Weights of a small GPT-style language model, trained from scratch on English Wikipedia.
Architecture: RMSNorm before each block, rotary positions.
Each number is 128 + 32 x the weight over the matrix's rms, rounded and kept within 0 to 255. Layers, rows and columns count from 0.

# layer 5 attention output (transposed), 288x192, rms 0.0636, rows 29-31,60-63,92-95,124-127,156-159,188-191,220-223,252-255,284-287, columns 96-191
[[153  60 132 141 124 211 123 102  67 114 176 102 121 107 124 113 158 148 120 108 173 146 144  99  77 150 133 110 118 169 116 131 113 142 157 151 163 185 118 160 149 186 102 150 127 185  91 153 132 117 136 253 193 143 156 126 136 123 119 121  52 190  99  78 156  83 104  64 108  31 152 150 137  97 105 126 116  85 129 170 172 113  89 119  62 107  74 142 150 125 109  95 122 138 159 118]
 [140 195  63  79  96 216  80  77 128 118 143 128 172 187 125 120 168 168 180  84 161 108 160  64 139 120 114 113 199  94 120 122 109 123 178 113 100 144 157 188 215 146 122 138 193 156 130  79 134 122 175  63 124 138  80 169 126 149 118  98 167  81 140 202 125 128 116  75 169 182 132 184 165 106 124 155 172 146 145 131  78 155 167  50 134 161 109 155 127  84 173 125 138 148 157 116]
 [126  88 122 118 107 149 108 125  64 120  95 100  94  93 139 111 134 123 130 206 143 164 148 120  74 146 125 132 187 140 163 153 102 112 214 106 156 162 135 163 103 137 235 152  88 189 112 169 159 161 174 166 217 120 128 197 185 164 169 150 177 143 135  64 107  78 165 110  78   4 166  87 171 144 106 199 157 115 122 172 185 129 174 185 108 110 127 140 141 118  97 150  69  64 136 133]
 [101 139 131 134 128 138 155 176 145 139 116 146 197 155 127 135 121 165  77 107 149  99 166 154 117 124 102 150 142 128 146  62 132 114 138 185 103 167 151 154 124 110 141  98  93 127 112 151  94  96 106 187 154 151 118  85 142 127 105  80 156  85  50 154 168 146 132 135 121 162 145 100 142 179 146 145 132 108 119 157 150 140 140  78 109 155 122 197 125 108 107 120 105 165 117 136]
 [134 172 170 156 118 139  91 137  95  90  74 174 127 181 159 146 142 111 164 146  91  99  92 167 154  76 150 230 160 109 180 162  81 119 100  48 173  65 162 104 143  19 225 161 180 111  66 201 179 113 142 136  57  56 114 165 129 120 131 151 136  97  84 138 139 148 122 204 108 144 123 152 148 128 182  93 164 161 120 128  62 206 218  58 107 153 126  71 143 117 145 183  84  72  41 143]
 [ 90 122 159 116 104  57 126 125  91 121  84 144 171  46  88 109  86 115  84  87 152 150 156  88 184 135 121 103 140  88 101  98 127 179  89 101 160 128 111  94  95  91 133 218  81  86 147  71 196 141 167  84  68 173 102 196 149 134 107 127 126 116 102 107 186 148 128 140 120 133  78 148 141 178 123  97 109 165 126  86 168 136  85 178  78 140 106  96 147 104 135 153  83 109 117 174]
 [131 130 159 151 121 190  98 138 124 117 153 158 195 143 105 159 172 133 122  71  95 122 116 104 138  68 171 180 173 108 170 163 144 145 106 106 142 112 157  93 125  91 110 144 105 118 130 122 162  89 159 152  97 149 143 192 117 191 167 124 133 119 117 134 160 143 128 150 132 112 113  94  88 100 126 130 144 109  76 101  96 149 123  54 116 111 116 172 123 120 136 150  85  80 179 123]
 [133 130 128 162 137 129  79 109 154 136 159 121 126 134  81 100 135  53 141 167 110  93 109 134 152  99 141 161 126 122 134 140  82 221 111 127 186 149 136 123  89 154 118 180 101 172 140 161 186 163 162  91 122 103 110 138 164 150 162  84  95 149 107 140  85 183 179 105 104  67 132 134 129 146  71  51  81  80  84  72  87 177 116 131 109 149  87 149 147 144 145  60 111  91 118 184]
 [175  71 116  76 126 134 195  83 111  82 180 134  85 107 169 136 143  53  87 132 166  80 166  43 167 134 169  98 140 186 145 131 116 154 154 137 124 183 135 125 180 176 143 137  71 109  84 107 115 125 125 156 212 171 202 112  81 145 138  15 124 204  66 114 165  34 112 114 103  42 122  98 141  78 105 143 106 105 192 201 156 121  86  84 120  97 137 156 106 110 160 116 173 136 139 128]
 [175 185  82  99 159 187 132  90 181 159 105 145  95 152  96  82 156 151 174 111 119  97 104 128 150 101 102 105 143 172 121  98 132  75 146  73  87 115 117 141 147 114  90  78 129  98  73 148  73 140 109 125 165  82 149 100  79  99 159 125 156 147 109 196 157  94 140 137 178 143 128 136 188 142 119 185 171 166 115  90 182 163 128 146 152 160 145 129 145 138 156 155 133 146 130 100]
 [ 96  67 133 119 108 191 158 111 127  64 112 122 121 108 158  79 131 113 128 174 115 127 152 117  60 125 143 135 143  95 142  98  88 113 153 107 149 137 127 125  58 116 180 152 111 112 108 122 131 143 108 172 153 117 172 105 128 110 178  83 186 104 100 153  65  94 123 121  68  47 130 102 165 144 132 127 107 117 129 153 100 108 106  98 171 127 149 180 113 101 136 143 111 108 150 160]
 [121 114 113 136 158 174  76 120 153 124 144 133 122  88  80 132 144 173 135 139 147 175 118 173 157 144 131  92 130 130 138 147 136  90 150 122 149 156 186 137 141 151 135 113 126 110 136 161 126 119 117  99 118 153 131 136 159 119 165 124 145 138 135 143 124 158 152 150 142 103 109 146 139 105 121 151 173 140 151 145 137  82 127 127 147 144 129 126 115 134 128 111 136  97 132  93]
 [111 132 103 135 159 127 142 161 150 140 108 123  61 168 119 157 159 124 143 160 163 147  98 123 125 153 141 133 132 178  84 123 135 111 120 105 112  96 109  93 154 127 158 154 160 120 105 163 106 144 132 112 158 125 164 134 102 105 131 123 181 132  97 134 142 125 105 125 136 155 180 132 149 110 143 151 122 137 156 118 118 155 104 105 122  98 112 149 173 147 183 167 153 155 101 147]
 [119  76 110 126 127 178 112 164 148 119  85 157  98 164 132  99 133  83  78 152  91 114 115 124 114 174  98  88 133 124 124 128 179  99 155  89 117 123 138 142 127 123 134 165 141 114 146 117 155 133 130 123 121 129 167 118 127 122 116 137 149 149 122 139  80  90 110 109 123 167 117 132 176  50 149 132 124 143 161 160 162  95 152  57 111 161 131 135 153  75 161 179 160 159 101 158]
 [125 157 123 135  86 113 144 125 132 128  95 154 116 179 147 133 122  73 126 111 130 114  75 113 117 118 140 162 132 117  87 110 118 109 106 110 115 115  54  69 102  62 169 116 138 132 116 118 111 122 133 139 163 174 167 156 103  95 108 110 129 123 114 130 136 111 112  95 118 159 142 136 139 105 128 149  72 136 156 134 127 172 123 131 110 105 135 155 110 152 156 159 146 156 104 161]
 [160 117 113  54 128 134 104  95 115 118 161 143  86 109  73 119  91 164  95 132 147 123  92 102 178 134 102  78 126 147 142 119 111 118 143 124 137 139 163 123 110 192  99  84 198 136 153 104  50 138 141 107  94 135 169 126  99  85 124 161 133 120 132 102 105 123 102 144 127 143  87 158 101  92 127 128 147 152 129 122 127  60 144 126 121 111 171 143 134 141 121 106 112 144 101 112]
 [129  95 109 155 131 172 124 166 104 150 112 132 141  90 137 146 176 131 130 132 161  83 141 137  83 132 140 143 141 139 123 118 121 185 170 133 120 122 118 128 152 130 167 128 155 135 117  87 131 158 144 100 118 105 144 150 145 112 148 120 152 124 146  87 128 138 143 156 104 136 155 122 139 169 125  98 145 174  91 152 131 207 135  59 105 142 122 112 138  89 127 223 129 142 145 126]
 [125 135 156 100 154 155  71 122 112  67 109 133 136  82  93 146 165 160 162 164 127 101 110 157 107 150 111 118 110 123 135 111 141 100 141 124 151 117 131 113 144 100 155 131  97 114 140 149 127 160  99  80  96 140 121 131 142 156 123  82 138 140 144 127  94  99 119 119  75 129  95 102 120 108  99 101 123 109 114 175 121 132 123 147 114 115 130 119 132  81 109 121 135 126 140 118]
 [110 135 120 153 103 152 103 172 128 123 139 186 158 149 146 122 133 120 125 136 113 126 118 149 132 106 165 150 108  71  85 120 132 165 138 114 134 127 108 123 130  84 170 169 125 122  98 115  94 149 117 167 114 178 146 159  99 120 145 116 157 150  94  99 111 125  92 114 102 121 142 102 138 131 110  99  78 147 117 182 120 171  88 102  89 138 117 146 136 125 134 197 131 124 131 143]
 [183  96 166 144 177 213 131 115 148 173 192 122 139 193 118 143 212 114 148 142  74 132 146  79 124 145 137 174 116 144 173 134  94 154 131 171 138  95 174 124 116 143 138 164 131 118  77  85 123 154  91 133 129  77 109 122  26 182 115 120 105 158 123 136 134 145 118 115 201 166 120 174 131 151 135 143  90 134 123 137  95 166 162 110  96 161 101 133 131 193  92 150 117 132  99 117]
 [ 71 153 164  81 146 174 185 119 189 148 151 111 124 104 121 140 109 103  56 158 157 150 132  73 106 163 110 107 137 162 157 150 144 183 131 172 180 162 166 184 166 187 123 141 129 151  99 163  74 134 109 169 121 141 131 153 124 108 132 124 135 118 107 100 152 123 133 143 134 122 100  81 111 112 135 140 142 112 108 130 170  75 125 128  79 143 125 177 121 121 100 111 102 136 141  48]
 [132 154  86 109 111 180 146 136 127 160 127 114 138 213 211  65 116 182 157 134 116 108 117 156 104 173 110 133 146  98  52 138  92 127 183 121 110 146 156  91 157 169 136 129 188 181 109  89 131 116 175 170 151  80  92  69  92 138 137 161 127  62 134 179  96 142 142  85 119 172 119 119  63  87  96 122  96 134 135 115 106 158 167  56 134 141 186 117 100 132 148 172 117 114 128 184]
 [148 167 161  88 100 142 134 157 132 123 131 158 132 140 166 122 110 154 150 101 129 108 134 151 134 110 102 137 126 140  82 150 124 120 101  58 127 136 121 158 107  88 173 118 156 148 106 124 115 133 163 153 138 115 149 136 138 148 132 179 139 130 155 160 150 118 128 103  72 101 136  96 121 115 126 142 125 126 119 117 106 165 174 114  95 125 124 148 170 109 154 185  88 138  95 118]
 [119 103 142 132  99 179 111 116 111  73 120 136 121  88  90 142 149 115 150  90 156  93 126 150 150 106 155 107 167  96 159 128 108 154  75 101 129  48 109 159 111  85 132 109 129  99 168 132 152 117 159 183 160  91 130 161 143 103 146 142 138 141 127 131 145 169 116 143 111 112 108 159 167  83 148 143 159 121 128 121 116 133  86 122 146 135 120 124 123  74 112 100 101  95  70 116]
 [118 226 112  87 126 146 164 185 138  91 165 121 158 118 169 146 148 118 138 130 100  90 113 145 153 148 150 114 107 123 148 118  94 121 163 119 157 157 112 157 111 146 122 121  68 101 129 123  58 112 135 153 115 145 133 113 142 142  68  64 160 135 123 146 202 139 147 177 127 158 134  96 110 111 117 161 177 118 126  98  95 126 118  84 145 141 114 106 136 108 143 134 110 136 112 103]
 [134  70  83 141 102 116 144  96 156 133 105  65 131 144  57 157 156 177 108 178 151 138  71 131 133 154  47 117  90 134 103 109 151 121 146 152 146 104 117  92 146 146 164 162 119 197  86 107 168 161 117 129 132  85 143 106 184  81 136 115 164 102  93 117 152 129  95 102 147 121 109 144 173 143 126 146  94 143  99 110 129 150 117 152 116 108 126 112 148 136 141 154 151 151 168 157]
 [125 156 149 143 114 137 139 135 107 155 153 159 119 146 176 113 116  62 153  96 121 120 113  99  86 115 147 194 121 120 111 131 100 129 115 123 124 137 134 138 130  61 187 131 139 137 117 140  99  87 104 170 136 145 150 104 138 116  82  91 117 132 156 123 158 135 123 117 127 166 119 117 132  96 136 126 105  91  82 141 119 159 129  84 152 147 104 167 117 136 145 167  85 157 139 140]
 [127 187 104 112 146  26 126 153 136 101 162 128 127 124 164 115 135 131 132 128 123  91 130 123 136 101 108  36 115  46 168  74 139 116 156 105 131 120 102 136   0 178  85 176  89  56 163 151 138 185 139  58 161  86 147 109 127 162 172 153 148  97  95 129  89  84  73 123 102 120 141 136 145 125 118 100 133 108 153  98  90 116  79 148 137 106 185 158 167 163 141 168 141 184 100 144]
 [134 120  95 112 180 130 128  78 116  98 103 153 162 100 120  96 143 115 158  90 141 119  87 129 130 122 135 123 116 122 145  93 136 175 109 136  99 115 126 142 135 103 138 143 101  98 177 117 131 138 105 114 145 156 162 114 140 141 182  96 110 173 133 171 131 139 111 149 134 142 123  65 133 153 150 188 117 133 129 133 114 127 118 122 139 111  61 166 118 156 113  93 118 121 140 112]
 [115 143 143 137 123 132 109 148 142 146  96 161 115 146  60 106 112 124 133 138 137 135 147 129 104 146 132 185  74 136 134 185 148  85  85 124 118 104 130 115 179 164 174 121 149  67 147 144 115 107  89 177 175 107 143 126 141  72 123  86 180 138 130 162 149 131 100  91 165 130 109 124 114 152 153 131 172 126 134  92 163 152  87 100 118 103 107  89 113 137 140  78 184  98 125 126]
 [ 91 135 101 134 101 125 213 118  97  97  85 144 155 134 135 103 130  67 179 150 168 184 110 100 132 102 164 161 137 127 124 139 148 129 212 110 107 129 114 148  95 104 183 215 110 143  77 133 109 170 131 111 114 132 139 128  88 124 173  68 137 168 166 112 112 178 119 139 117  82 109 117 185 131 138 153 117 124  71 166 139 134 160 116 146 135 138 109 141 172 136 170  88 118 128 139]
 [113  88 110  81  92  85  97  85 113  87 166  64 121 116 135 110 104 141 111 115 103 124 105 173 198  92 160 141 132  79 124 107 144  64 141 111 140 166 113 117  61 186 110 105 132  64 125  95  44 172 102  82  59 165 123  69 136 108 125 218 158 122 107  68 116  62  55  80 128 145 156 113 120  87  91  90 171 116 111 138 154  74 152 125 112 122 202  96 134 144 139 140 164 157  48 122]
 [ 95 108 100  73 133 158 164 135 109 101  86  98  97 115 149 139 131 107  68 113 148 103  85  84 137 126  90 134 137 153 101 106 134 166 117  79 126 104 134  87 175 161 155 126  97 142 142  98 111 102 133 176 132 111 177 141 111 164 119  97 177 146 131  99 121 102 124 100  99  91  95  64 157 109  77 130 138 146 115  96 128 154 137  25 137 156 153 179 153  64 170 200 161 164 140 117]
 [179 156 123 117 103 196 131 148 163  95  81 140 164 139  67 220 146 109 115  90 151  69 122 111 142 136  89 112 113 145 127 165 185 109 119 116 145  96 144 100 129  96 129 101 150 156 133 139 158 151 105 129 172 138  56 150 134 155 155  95 160 113 154 175 146 138 134 164  85 133 140 108 153  95 116 149 171 131 160 119 117  91 114 107  88 142 113 158 114 141 144 119 141 127 155 104]
 [108 128  89  90  98 108 171 172 105 131 129 130 129 157 154  61 147  85  92 151 146 138  77 123  82 110  99 157 166  93 111 103 158 116 166 114 161 115 105  98 113 131 219 218 147 131 115 181 119 154 145 143 109 137 134  93  98 130 131  75 218 127 156  96 152  91 109  97 114 103  86 106 145 143  81 140 128 126 144 143 126 165 127 109 136 148 136 180 145 122 176 141 134 125  71 158]]
# layer 5 attention value, 32x192, rms 0.0652, rows 29-31, columns 96-191
[[101  94  59 107 144 131 136 118 142 168 163 113 182 117  98 148 124 120 113 145 142 183 137  58 133 142  80  97 112 123 151  46 185 111 123 156 119 206 101 153  89 135  26 155  76 165  84  56 140 160 158 141 199 214 179 185 110 218  92  96 148 138 187 154 150 163 169  91 143 159 106 134 143  93 114 173 107 137 150 139 140 118  66 139 110 102 142 139 168 145 139 104 154 142 141 162]
 [144 142 106  75 100 130 144 154 137 159 167 144 106 104 121 136 216 126 170 149 149 163 103 136 150 138 116 162 115 162 111  89  71 106 145 120 133 101 106 144 192 177 121 100 161 136 120 170 124  98  91 124 190 124  97 107 130 132 150 107  92 163  88 159 158 121 141 142  92 181 129 118 154 118 180 133 200 139  85 130  82  72 191 142 182 123 154 168 149 143 153 105 149 131 124 111]
 [109 128 159 122 129 133 104  92  83 132 136 158 149  74 111  94 135 124 122 153 166 114 120 116 105 161 100  91 149 199 147 147 132  98 172 145 176 110 118 105  79  92 137 168 171 185 114 129 118 133 127 144 169 159 125 118 188  97 115 124 161 105  85 133 101 151  89 160 131 139 152 131 134 146 165 137 149 146 111 115 155 121 133 116 157 149 114  98  95  96 105 119 114 127  87 176]]
# layer 5 MLP gate, 512x192, rms 0.0754, rows 0-11, columns 96-191
[[149 119 179 177 146 144 133 185 122 131 147  78 159 112 167 101 121 101 127 168 130 138  81 108 178 104 127 202 182 160 128 146  89 130  91 137 160  51 124  71 129 101 129 121  82 157  66 125 124 128 131 156  98 114 131 166  86 137 121 122  92 111 132 113 169 111 145 195 111 106 167 173 121 134 165  74 144 123 152 119 111 133 135 137  81 121 178 118 116  96 147 134 132 122 136 139]
 [119  96 114  98 124 145 125 161 180 164 112 154 145 126 170 104 127 109 105 121 123 100 103  85  94 128 124 148 129 132 109 137  94  96 139  80 165 118 152 126 117 144 132 147  74 108 105 150 118 105 141  98 107  97 136 113 134 102  88 160  94  98 157 121 130 166 111 127 168 135  87 123 122 114 127 128 109 112 152 121  98 171 118 141 109  90 134 155 165 118 156 173  90 140 182 150]
 [145 111 181 120 145 128  99 161  58  57  78 109  83  72  76 119 146 110 155 109 131  91 109 207 134 149  73 105 142 133 118 179  92 118 134  64 116 114 156  89 159 132  86 136 121 101 143 117 140 127 114 111 109 176 197 138 154  97 176  90 106 158 115 149  90 108 108 119 131 172 121 139  81  91 124 130 114 118  77 114  86 113 149 150 157 123 123 116  72 130 140 123  78 129  94 184]
 [150 128  87 179  76 100 158 103 104 138 151 108  99 166 189 144 156 146  95  73  82 138 118 175  74 111 166 146  77  86 140  69 158  54  81 149 114  86 144 122 138  91 173  97 170 151  99 140 150 165  99 109 154  99 135 164 137 124 122 133 152 105 158 117 144 157  97 167 134  87 111 165 136 115 128 151 157 179 145 145 140 132 123 145 103 148 219 114 231 173 103 131  95 108 122 104]
 [116 148 145 109  98 132 147 110 150 137 102 147 182 147 133  71 129  31 142 112 140  82  62 142 102 193 179 177 123 147 128  92 110 106 110  98 207 116 109 167 144 137 164  83 140 164 183 128 114 108  72  98 142 120 124 130  94 150 133 143  95 121 119 124 182 140  81  68  47 143 179 180  84 122 120 157 156 117 107 106  75 116  88 124 179 157 178 137 160 108 103 125 139 116 138  97]
 [ 94 163 132 114 173 102 114  93  66 137 110 132 108 121 144 108 189  89  61 159 126 124 140 108  70 139 155  96 150 200 106  88 125 107 122 102 119  86  83 122  97 154  73 121 136  70  92 108 119 146  84  87 136 127 140  91  81  72 179 197  78 117  98 103 176 153  83 132 122 158 147 126  92 170 118 131 129 176 150  81 181 134  61 186  68 115 142 124 156 124 156  77 155 125 110 171]
 [133 108 104 130 128 124 123 175 170 128 105  72 123 150 199 128 138 137 100 106 172  90 199 112 136 151 102 152  90 160 157 170  63 145 160 124 169 123 141 140  91 127 131 132 124 131  91 132 117 115  61 138 148 114 145 140 183 143 184 120 123 113 119 143 136 161 155 122 126 118  92 124  91 152 102  46  84 111 109  95  98 127 113 141  82  76 114 185  88 115 158 198 161 142 143 178]
 [183 157 157 182 174 123 156  97 142  85 108  94 177 115 140 141 130  54 153 139 171 113 143 187 115 152 151 105 134  99 107 147 160 113 126 144 206 162 133 140 116  89  97 159 118 106 134 118 155 114  77 108  99 178 103 124 195 153 101 159 116 179 111  93 126 118  24 124 168  93 105 141 134 185  89 159 128 212 164 134  61 141 134 154 168 186 140  97  61 101 126 126 128 103  83 143]
 [ 95 139 138 114 132 130 130 104  97 162 166 165  95  87  84 170 119 151 126 147 179  40 138 110  95 129 143 150 124 150 173  99 108 177 161 130 165 126 142 128 116  97 157 113 126 129 152 181 117 186 167 153 161 120 110 115  91 156 114 137 142  81 145 161 162  98  79 192 117  91 145 123 148 156  72 162 163  93 155 148  89  97 112 144 102 147  95 123 159 156  93 109 167 187  97 123]
 [ 74 100 147 160  62 108 121 121 175  88 133  97  70  66 156  34 109 128  95 140 119 170 147 138 138 133 122 102  61 162 131  96 137 113 137 125 144 163 116 114 159  98  87 151 111 197 171 132 162  94 116  84  41 106  87 142 151  77 141 128 107 119 119 146 147  85 105  83 168 189  89 107 152 159 100  72 102 200 102  99  79 121 128 164  72  80 197 129  90 128 117  98 116 102 163 115]
 [173 125 165  86 136  89 129 126  71 115 170 147  58 148 153 110 134 143 124 178 135 105 139 133 158  82 122 151 107 154 132 161 114 159 146 104 161 165  76 124 171 118 118  98  98 113 121 166  95 107 159 101 152 127 127 138 153 136 149 130  92  79 181 129 150 159 139 137  95 107  92  95  97 176 145 124 118  75  99 120 102 129 159 163 123 101 111 214 135 134 190  84  31 136  67  97]
 [113 124  90 123 129  97 138 130 112 120  82 120 118 149 153 142  87 130  79 123  95 111 124 130 117 109 179 140 134 175  93 127 123  82 166 113 103 133 120  99 141 153  62  65 167  96 137 159 132 177 106 109 123 163  80 105 149 145 135 151 132 124 160 155 110 147  97 195 154 142  84 111 144  90 103 162 132 145 145 165 142 134 127 143 156 130 109  86  83 182 113  82 169 166 180  93]]
# layer 5 MLP up, 512x192, rms 0.0705, rows 0-10, columns 96-191
[[134 155 136 135 108  97  93 117 142 147 140 117 102 185 144 106 131 110 113 106 166 116 122 208 136 124 218 148 116 149 101 156 184 120  92 142 147 134 114 119 107  27  65 156 154 105 141  80 125 110  97  84  79 150 117 178 130 133 109 164 135  87 126 133 137 136  81 154 137 130 154 113 154 150 148 148  95 163 145 196 146 144 120 146 161 108 130  92 103  64 158 165 161 107  99  85]
 [ 73 139 166 116 119 128 106 107 105  96 148  87  72 160  83 125 141 142 147 191 126 159 139  77 152 158  45  86  93 124 168 110 123 130  88 146 107 174 107 167  20 180 169  96 137 170 141  88 145 175 110 161 141 165  86 151 131 141 127 121 118 164 127 120 127  95 178 109 133  88 171 139 174 113 128  75 150 173 159 115 128 105 140 110 141 133 105 165  91 135 143  97 209 129 105 179]
 [150 123 185 127 144 131  93 142 125 100 134 125 174 106  90 131  67 122 172  83  89 118 125 214 116 122 112  90 131 146 142 166 121 126 150 119 141 105 142 106 180 204 122 111 113 142 163  99 123 127  70 133 109 148 151 116 179  89 132 129 105 138 171 205 127 110 153 135  98 134 122 123  96 118  93 167 111 112 109 115 116 105 119 181 144 139  91 118  99  87 145  44  73 146 140 157]
 [126 120 101  87 133 131 149 111  88 127  79 155 131  88 161  71  85 104  95 200 121  83 176 131 182 130 143 114 144 142 138 162 140 117 199  97 110  99 113 157 158 141 138 157 159 179 157 118 171 129 159 141 138 151 125  78 170  91 118 136 110 105 191  99 156  91 139  87  93 112 105 137 188 146 133 129 154  97  72 187  96 130 135 170 170 114 168 151 103 116 108 158 112 133 118 132]
 [152 132 108  98 124 163 110  85 110  95 119 170  95 140 170 116  86 100 103  66 111  97  68 184 182 100 182 157  91 108 109 109 121 122 142 110 173 125 171 185 104 116 104 107 181 183 167 143 132  89 151 106 118  75  73 177 127 118 112 109  67 177 124 113 171 101  92  69 110 146 138 199 118 139 129 101 182 173 116  98  84 143 141  90 128 165 150  78 139  85 142 167 174 133 201 143]
 [157 144 125 171  99  78 171 129 163 129 124 124 135 172 118 136  77 133 145 109 120 145 144 167 129  92 133 156 109 145 182 186 111  63 100 197 136 133  65  86 116 111 154 140 127 129 214 105 126 113  68  56 150 157 133 103 105 138 110  99  65  99 149 147 195  92 142 129 155 146 184 178 104 170 123 122 104 168 146  81  86 100 171 185 171 119 141  95 112 151  95 120 115  97 113 103]
 [163 124 142  64 174 135 118 127 161 160 160 120  69  94 159 151 148 143 122 167 147 145 153 131 100 148  57 126 140 141 150 211 125 119 153 107 125 137 158 161 129 101 141 172 112 120 125 149  77 151 126 172 125  97 160  77 114 102 157 129 113 177 117  80 125 153 100 111 115 112 119  69 123 144 120 101  87 107 118 157 146 117 133  95 131 104  91 163  75 156 112 175 141 185 112 161]
 [148 152 159 173 155 140 175 153 115 141 177 101 146 126 137 176 108 114 101  82 183  97 122 179 118 154 125 127 111  62 102 142 119 129 104 122 140 137 180 157  87 161 170  83  75  98 130 128 136  72 110 138 103 162  95 125 167 164  78  94 151 128  74 117  96 107  38 115 105 105 107 152 156 126 137 126 125 157 147 143 130 134 145 103 140 170  92  87  84  77 102 177 120 113  81 140]
 [ 91 184  98  89 126 125 137 145 162 153 187 124 168  56 177 100 133 126 112  89 134 101 128 106 115 156  73 186 124 123 120 165 131 100 123 143 131 119 110 116  85 155  55 147 155 105  80 152 138 165 109 127 107 169 128  77 195 172 134 129 132 121 180 136 187 128 106 148 122 140 132 125  91  92 111 103 149 125  68 158 148 137  98  99 113 154 144 148  93 105 165 118  99 133 130  88]
 [125  55  88 152 130 140 133 173 124 139 119 139  76 158 162 148 132  95 190 135 115  72 108  69 128 105 124 126 144 128 148 102 179 157 140  87  73 125 111 130 186 139 137 126 104 162 115 141 152  89 167 102 190 152 230  73 120  93 134  94 136 107 108  95 171 134 182 112 149 153 190  98 108 111 115 177 140 126 147 167 138 170 180 131 203 106 111 145 106 176 139 130 182 124 103 171]
 [152 137 112 130 111 125 148 113 142 182  97 140 168 114 100 132 157 118 108 141 107 107  96 109 117 149 119 134 135 148 130 164 127 110 148 159  89 109 119 180 152 128 182  71 114 190 101 128 165 128 110 147 155 106 145 207 117 105  63 108 169 112 128 103 112 107 171  71 113 138 150 131 136 128 142 155 175 119  60 244 181 126 172 134 167 123 155 144 185  83 118 174 178 139 135 118]]
# layer 5 MLP down (transposed), 512x192, rms 0.0669, rows 0-10, columns 96-191
[[120 106 135 166 174 132  94 170  83 136 114 167 124  68  95  63 165 109 125 118 129 163 155  71 150  86 103 157 139 169 133 192  70 155 105 123 167  57 150 148 137 123 182  36  64 152 127 114 146 143 161 183 110 109 131 133 108 118 136  99  84 134  51 131 125 151 138 141  86 124 100 193 128 122 112 114 148  87 116 104 132 127 147 187 122 107 183 149 106 120 144  98 157  82 158 140]
 [178 173 138  87 115  62 142 146 110 140 135  99 155 181 110 131 122 132 129  90 148  99 144 174 145  83 137 108 173 115 113 145 133 108 100 133 106 108  66 113 193 126 103 173 120 155  92  98 128 175 115  77 157 131 128 108 144  97 158 122 118 151 121 144 156 114 103 147 101 165 151 136  91 131 102 161 111 153 112 153 178 131 129 198 118 162  76 116  92 130 142 112 140 164 130  49]
 [103 125 119 124 115 203 114 152  83 138 113 202  72 131 106 128 118 103 130 110  78  94  89  90 105 135  69 132 118 148 108 158  59 165 146 153 142 128 121 153 121 146 109 158 123 135 147 140 148 135 124 177 133 137 121 167  99  78 162 126 156 161 119 128 110 121 140  94 117 103 144 132 102 127 194 114 168 121 135 106 127 130 123 137  88 149 134 118 110 190  95 142  68 129 109 118]
 [ 95  89 112 101 169  96 153  46 125 122  78 125 133 136 136  92  96  79 145 134 130  88 157 178 204  95 163 158 109 122  96 139 218 176 125 118 144 140  71  93  99 110 113 134 115 180 172 113 132 120 151 180 137 113 139 111  69  80  94 111 150 162 165 133 141 115 139  56 132 173 132 145 162 102 126 158 155 176  51  99 155 103 178 173 155 123 154 142 126 111 128 118 135 156 100 121]
 [ 99 101 131 165 128 237 149  99 121 136 145 152 110 111 110 127 107 106 104 116  84 112 163 146 171 123 158 123 114 126 152 158 131  67 115 166 118 153 133  99  88 133  75 148 115  87 166 108 135 110 116 131 102 147 135 128  99 112 137 108  97  96 150 137 135  75 109 121 144 144 118 195 162 101 124 169 117 169 172  89 142  90 159  58  92  77  76  96 140 154 174 138 117 124 111 109]
 [ 90  67 170 122 131 111 133  82 120 123 109 105 164 141 147 106 210  91 137 177 154 144 130 149 105 142 131  81 156 188 122 133 143 101 180 124 104  96 106 129  95 111  50 115 179  88  85  89  77 154 129  62 178 145 170  72 105 102 171 174  95 125  90  85 138 140 122 185 159 177 120 135 110 161 137 124 125 129 165 133 170 100 100 173  80  76 158 128 116 105 158 141 165 113  94 160]
 [165 142 174 133 101 139 136  91 128 159 106 200 159  99  81 140 129 102 159 149 120 140  56 156 160 107 165 135 121 109  81 107 148  95 116 173 142 101 117 145 127 111 150 123 149 111 139 126 173 116 161 171 134 100 130 106 101 131 102 105  91  47 108 139 156  90 131 127 102 118 127 156 107 124 121 137 164 129 153  78 126 164 160  72 163 145 124 128 185 129 118  61 151  99 115 113]
 [ 96 146 131  92 156 165 124  99 146 125 141 125 152  73 109 172 174 114 112  87 124  98 100  77 134 144 107 133 162 100 102 176 110 141 139 178 144 138 196  68  98 121 147 179 107 112 144  62 138  81 145 135 102  52 166 130 140 134  91 110 209 117 128 131 130  94  84 101 151 146 100 108 117 159 147 121 146 155 119 108 143 106 124 113  97 101  95  62 147 166 153 169 140 147 145 114]
 [133 133  90  73  93  77  86 167 130 112 133 113 140 109 110  97  85 135  98  80 133 137 116 179 149 121 125 112 102  92 115 187 111  97 106 112 168 137 156 106  88 124 110 161 121 113 117 132 165 104 151  27 129 112 104 149 123 122 110 137  94 143 105 143 160 123 143 169 138 135 106 148 169  88 165 141 171 125 146 125 171 123 159  99 133 140 145 138 193 135 174 118  93 165 137 189]
 [203 125 171 152 167  72 141  77 150 134 111 104 104  72 136 105  89 149  92 141  96 144 151 172  98 150 137 131  73  80 149 125 118 152  88 122 142 113  95 130 172  91 128  95 159  96 189 135 123 116 125  65  81 118  89 134 126 140 115 138  96 159 132 194 124 174 123 176 131 114 115 107 111 146 125 122 109 141 118 110 110 147 125 191 120 186  90 174 128  92  69 111 123  92 166 147]
 [134 160  75  70 171  24 176 107 108 149 125  78 131 138 132 120 123  80 142 158 102 107  66 141  85 124 114 171 147 179 148 178 182 153 141 112  76 188 140 145 130 126 135 112 142 122 116 118 137 162 163 133 171  68 143 132 122 184 146 130 167  78 174 114 109 113 117 118 167 160 112 128  72  73 175 237 144 123 172 146 174 136 179 167 167 170 155 118 149 154 106 125 149 155 124  98]]